Weights of a small transformer language model: tied embeddings, 8924 steps.
Each number is 500 + 50 x the weight over the matrix's rms, rounded and kept within 0 to 999. Layers, rows and columns count from 0. Numbers have three digits each.

# up: layer 7 MLP up, 256x64, rms 0.135, rows 89-135, columns 0-63
# down: layer 7 MLP down (transposed), 256x64, rms 0.134, rows 89-134, columns 0-63
up89:423486543553435473502556537563530412514467511476546598477501478535488463495446539498539479510563478527568578557468561458512478545439563505420545436550504417536493475458458516477508457473418565
down89:469513499491535504535469523565463474487450481491489409507464507434414439505512485486566548460495464503488532593577489452561559477546463526500430484523512570467483538494486527579558510510452468
up90:443652501519459462489489499570465387539385487513599518505458534466497508518459491466496580499591433537515501546510502485507393507538481418448510437561397533498620623500370423517545490614469455
down90:440481561459458555671529515564402584444559466436369519506481605433520499510539450603489468523433427519520451579465423491520578532543471537481458492588508451484459510537430474482515590425539559
up91:473436483519514433418564568579420515454517525460480555543484478454525463564540546516507460549560481444591549512485488581464501372519505519389481554506504419539550535555360473427429538507473464
down91:514447466450577551498630502467528517497523431572510469458448456485511501512440584508501506523411543443519510486469502484503461394536583506512518502478414455520518492550549539520548411590497520
up92:506573516479513450415377475501483522551459414477534550437487528561466581534545535537499475446516524524570519567398492496515493515556480495413420488493531502552539547541440459459459450616493429
down92:570581495510536435564546517504568515529548460519575546535565515525582482461452467463493531453535422448425534446501483464513468425511524488441514526423518452520427486522542498488475512422391596
up93:535547520511452501475421567471469545530508473498510547536552445459470554530546566558530385498541532571500485454485487496507474499425501480485560482539481485410509481489495526431457457507464602
down93:500436423503553469464550508499446472462492438513572487526532493543553506490491534454452520555487475445519576514511515441538518485587472500416484505512462470586494446469507548481475493606534482
up94:556511502487470465493371568516439518475490493567496541545522583525412600529452539488470518452553468530483498450487381455455511452478435482490599557527558466470469498568490405510473496564529558
down94:438537530448589611568504461540396440542504487511513531440483489424583473456450434516584536540389508349519450492555567564451437492582548519511468513586535565487539498482495450494509486483496509
up95:401488562537438485489420445545481532528439488499523514568501472477531525535565545516476509535593568539524459413550490493469524511535521530449485569519462489514531482528459417471500440519446519
down95:501446509407523574511510493459466494547580562419464549497480537493461469577492463514453447480465514502442486556542528504521483467551543463445539468550493545561429502522445481557545564443523472
up96:447509570377468447429389534403427514438522458457564522381509599542497532533524572429597511414493481532460592478554513523529464463514509426445545584495469492565500499482504572562493501486584510
down96:620460474499394529452474510515526588546424585544388547517527502511491485544396479514466450487551532562543512524410425497507536579503483535597505410534482430508541486468453511526429487542504495
up97:470523447534421473502524554532500503547616444566525502572501511496446592473505582549550467495483422480551515454486456426473500502547401503541548429561547457546501512549430521459406478450480535
down97:466478499475532493459457520532508483529461497544472535514465478484478520544477527441522551471425551415482553522489547458562558451496449507394442553526464494587478468497466540505655518534488510
up98:537589531469465442395369476566473510457488482441598491516598620494416542500535577521503442402477523544562500461448503487569519465486468418457485483499451550429519569576472501451522520456523523
down98:568442512550558446601579510490478494438449433457432416510478472490556493419560591528564533531520494411491528540568469429535483543409526522499510488462518387574478491517495460523454414602581417
up99:489506497513446500505451450454448445538462524425548540425611540579552432481480542560559568522598462496550592490344450605451416489470526460577590515550463485484487574580491443344565523440486469
down99:407531506599443529467407551556548462545444400467530522570520514527582566465415490517577494591483437516494591570433451439485515523526480506544401413430446448441431491536477566538473496424638526
up100:502583513561434503470547441485418488452481423413475528554550528518426417528474577515484517442467479590552619592462476533464474556578569490485538496552558480427432577478517510526419539572426567
down100:590510437484533552492535511545476545499583482601477448470454508497502377509444543519546526440536580527550412456531587396518498418530551504468556546482472491434460473494450525473473500571400437
up101:517513448562455387494451500438519446566506454578560563447539432522459535565603557528494436492422412584523414527478479508478369428561537484530460557544503427421524581592463408447476469517500578
down101:503554517605524464521502543468569503540538422632521443524609404503707501506592424461530521454555467539483473472533532450521435535507454418497443458370547446471578438390452421557405573523474526
up102:506478568395452369477527501481447526402528466485497548485508541594420552600515524530514530434510554524441473471452485651491481472405525483514534437521493529486511528521526494500465410584534496
down102:523498469533390480579499365470549555528529520444536446490534473495506480389617473515535534448472418450485524544456541484580518475552377471420481601502592481499466509513525487515566528544544519
up103:430525487501512372446396447457436424607574588507541563579547520578464505504520496452512499476511436520476528527454457473533431597458497457440546501562539490493498545461431546505514447510556590
down103:418412484459451519523514528443481569513548382468467469507445523476607510513546587460531571551539434468541533564480500520415518585507507487526438499445532543428476533479512450489460596406640480
up104:446578441477429507489447528463478552531442554496533482500522446440424476592589557592557515463544523483532454514487479489538465537616479405434545430491484524425490570494446529495486502471494506
down104:527535492461483540482455560510463504476493555412480541533465537387528393398500484548432581456503508482466517475530386505576578540419456517467541512602544484491507544571523481574522488464563536
up105:504517535426427579492568553453465577546462521459575476418480550542471548561467545424507494494496512479553513491436449580366507588560522543384457500585502518530448489517481480473566477502498562
down105:474542570470535511542537489440491543517496401504524459557559480547449614523492523489482555454506492487486487443552543496465519567424497560523443523445490390476412441480501411573445519603430592
up106:550456555525383508510424597582486425430508584471492543456621482521519573546558543485454581509450448427585599496440460501444540452541445476443472501525505398438452627575560457547456520396548502
down106:553539402543574517426538521509586483486494381445552483443477443529474521450480555496529412525490566514491545521454465581556413428542479555490564433507522605531510592457461503531408416610445520
up107:400417478502483438538465480489488449473518478510491544392574585536449484508548558476547481437561552530439583480475574501384447517579572450483518525512538408561537501511536550556485461436513515
down107:483442486526472604471481595434475557505530481577512484618519497445608496510446457502469471495443453573485564471505485513362578554549496609484485506424520503418433479483576483448508449543512427
up108:552556383524432462455384478439393452416532553526532557473504529493515587549621468493431540518509430476507461530478527514475456434599609506517500457561540523515513466478464556511525516519508493
down108:579560488425472542509475500456543526456437500523480481521543566555522451474391467543430445592459508460413459567510513574465519500403579447570589493405580473528520475549549481460573455452491451
up109:556617586490473470418501547534471452497450572363509440400643548589510476543608608455430563422496468469500470548473532454506522510541585476373486431509472524502490524504488551515507392490489460
down109:472573552454506435597421430593500447534456589476568459434504476471545548421428425500531543526440487533503478586509434544494544478547376566485435545399494495454612508563458543508578484469514516
up110:483521586482503436436504483463458564493463434449494492494554544569391570528539492585503590460488399509495520500435417515606495445604518431486507457548535369500530605587400380486492475557545480
down110:488545478490548627451570477539525528435449476428503571391439516457546397535420607492419485524448491546438553589499428499485553539463496603435468549508517514518621531476479560408508516444475518
up111:431453448507530473491454491512545445571480469491545509510470484435490587577459520514563549515504477545566521449403495512448474458472458558428521489526559552581513557508447496437424508513437473
down111:580608479509561501433469510454655494523482440592530477484482499514614501483402471510504512555522500548531470504494476497516548468432397534580510465388505527468383507504509538502515502442460438
up112:581482463463546395565401532509474510541469460555572578444526506415500532538522468495645523421519437474541566554506507556458413416461469505489564451529515405558513545504461539458396487506530496
down112:500520494621414458473529461481522513617520469393491479496540449583554479497567483504434485520525494436484456449540456445481495450463531460576575513509456565470593521412502524544521455562469512
up113:452533576553457498442450441455468460553518474523522497579522430545522570639459555489572479440512510509451515472520424441546487491488531464421479562533541431452609473513452419530510523529432551
down113:550441448508512520483566523547469559430411540563482575429410542395511441531509427466433476503481509478496561549460512552454483556500450585536556492581515453559528442534518469472535530567505512
up114:565516530541489419454522520467474524483395496458522527450537564490521501515582462447547473526474529516543497495555525495520478525581530470503520549475533469525507516439516474456424446553563514
down114:501467507469494617505434493480489523462522535362558467486452500486530466472398549534493552497548553449505483531557420490525570514414479514465512495562440516572565509515429572545538471519470461
up115:500461445422438465512505490573443506435465511461492415497509485522528569602537562531547555473520447505555526507491386508501495592598469465528524464511530551460491564508457494543489552448478504
down115:596501482480573497519489576500491551468589455529438562536411538504591478420424606516488450492485525484496481497604517526456519457499527462454410535512499452485504477493488614529516509484501447
up116:468461483537437535453476526481526406558472536529592523512541546405496523508492525503582504507508493465556460499540436507420520543495508505415432519495527470493501465497491473453465540527509487
down116:540611542494494530547463465450600515511468494596427426483478518511543471483483512544448548460483548530529534465529478489466507531501448522619440540450541449444514439531499434445464558424512492
up117:561534520460508396519498577440451382492528581471618532566506540552506502483528617493483414507493533553529499425421516447521434392513468485504498551511500474576497526550404458466514447503555546
down117:408491487477460570483485568485461585479431492469475499435485515450607515535465516467446609516600506550492498535580467540498585535394487435543465473495448495415539536417482478523441674469539519
up118:457465494421486398472500495469485430494438478466640471490508533486509459486432601494489429528622530431643465519468494542430522488540484481444566601599492443453529450486503461551554481567431612
down118:527443465488615490462478413522473478525538433500553556498488500554423379429419469398416616586475522417501478476487593482520495484487513533525620456520551485455608588555528537433560457518496528
up119:475470562554407537506496611523510378532462391503598488501541471465386484616492544503522527421490517455532506553520481556505440431550558436520479493495514533453515502512506549543460495486485551
down119:453549421489538486485438439478608509482557477527371467479513412570471516522522489544431547513490509590470534554494498534453457508517529569523497593508436574529544410478523452443444585548474488
up120:448494527541495515380460436530536425423432444526561470568481520404427559535437570452520556534534461560519554573539475500448451556583558421515551533507568546427559492514410442487490543464490469
down120:529523470515417489584511572471396582609513517476428563514569553601531443514572502509460485498497505463542456382449401441557487438412578522545569532476363485481420457521468489490479515561485597
up121:512499424559554472409560549487454551469466531396659483467541650485464492590537565508500420492563468543502449549474492415443446528514528458507568556468464431559539551497514457397559481454483467
down121:558455513449392469551532488373448469556398582460609477501498498486553513402528522574533459526578538449475459530547485455487602589448497523587559572530461499500545470438501414528498462465487418
up122:517565545538439495479548457522503476454495433534490515549512505524503546541475531471515574486589538450463491432531407480501534500590486490480510492489511478496495544532490473472529440453537438
down122:484451502494515499506498489580517495457525535454483481437538520480483476560510455453512377523486497481523489526520563498486496435474467539460529474539488570546502497491481574520517498526543534
up123:480490532527502528417471444419456348522435492453520524503580500460535515530540495527545470491469459546495514610481524530461424607580427530487527356597499448535581525507559478515483457513423459
down123:578427588497552466502552547461521476510465568559497398475553381453512412557551512535471564622525521510453494395489518480439473460387487494640511438523534508540526463574466485489491515500527449
up124:437529485522441396426541412481408469474551451475475492415524615477491631610517513582467460476564482574462518561503522588510565450482526427477516409566501523482516561619520496368401558474446488
down124:464562520465469485555412481509403630515456450482340464454449538472457537521501452461507468493449578535434622609499473638573570550454551523524522509504446508522604447558476384561400473489567449
up125:532564511527463430424584592541476492374450435437475500485559562476461512558543551463462569511474499407578478511449574556514583538559551471384551494567565504516472538474480476469460415501422481
down125:559465441498500530561538533602411343457486620565407518454524472552481493512527402430502473526504503552564488435435560536582508556479593481428460522543541560525395470519436510503470467417542485
up126:568614534595441485514436564583516357441493466496539593547540538458485541492559579519520520420468481576495450590479463563412426534548519397479520584497521472390519530463514466507502435455403516
down126:471611461516662491530569444428569551564512473602511456447500525489551494468490486439409467470449496553585444579506443568407580431468502566567467521392506452576521512566405460371466566490461549
up127:567545431490448483544494442410447564525532580450446545415613616623499504545511532547464438387479454481506540555486552560510449525523468421477464413529482429564556599585419451450511448501446571
down127:490551500556543541500427548492555495524496484495432530437484535434425521527542559569474581464449510514485543421508500583538444603534479583429443532469411472447427511486460547477477569465491504
up128:455554466562495509432523488473473475530437591491470488503517510568534536514509534444588538473447464490523550480559439441469562448562519464513503534555554431506555497516360489411462521538423528
down128:546500481536542505502480454506478409482545567445437551478491454535516439531575494471529528455519555402552457464522546471560465566438416457443490518510459579494507499484486592439540509471509570
up129:465497569562453498475495482479492515451415500449532479453463480466483559594517525524481493526504589476468416469449452536442511430519488502458556502525585495526611588489511458479397578494469494
down129:475452505424576580482532488578482575492519465501414521617517539561588417451392493430499502443461489539541520478460529557485593587475502431469558511494481477449473469420457478523498461505510539
up130:470439536503488498451492500566495440531514478482483588496520600449438463510508505547538495518586522534474593507488588481523426456475527457405531490493472398497580614511453448494426533534490497
down130:561475475453509513554553522542508482498450526541538456506520392505534497516596463519520515369510488476538526474460444473416566438533530468428473514405596562487480442536548444517529497505542502
up131:547463535481418494567463466533478538508527398564511578452532518432477453527535536458536464540529517509627529501504487525441458565460472476459527488485524484533505503446562505494481456538458501
down131:464495504505488616469556512474430555490472509431465482493489527449457533410435507479515509464539460540439552513532473521460601448483468513447551497532457549483443490536428583544535503517591481
up132:554495535456439473477541509474483486462428553538491496512447538565416468488545553587552472476496507458509607445523517503521515387582458333476514565533455486495586548467508396443422481569460547
down132:447501590531472512485452544515514510475488494580532497445579396454475520501525395528479533507554505475475493540481520461511479543487482513501381397367544517547543546475406573576495571510568497
up133:447462448507501523430478519496416475551478442500505469505590482586406617506537529564553501450484557489541478521587418437447478439570531467571486513511480526479496518540526434466487544482455389
down133:507624504505597451453549566500553520480503474494495459509587436522549432529425532518445519416521560559516531425535498444579472452504446449538484459472522517492523512464475491470504548466404497
up134:428570480519530446449452591437481563515511569510473495536522535496398574480534482448510460403558525454610554498447406502443530440635438503485531568504577442495568550489422475470464490453442481
down134:501438512605477480509480444430582542545571462560510574498486492549478465457548477538463552499506515521500478453488608531557500506441518459460482516419451517395430510508589486518496521487383501
up135:476530478511459484504507556570521475571466534512543515524539516455514483583567487397542454580492454550518553441461589578501497464431588430390556430592449444473474545446534464373522447544469487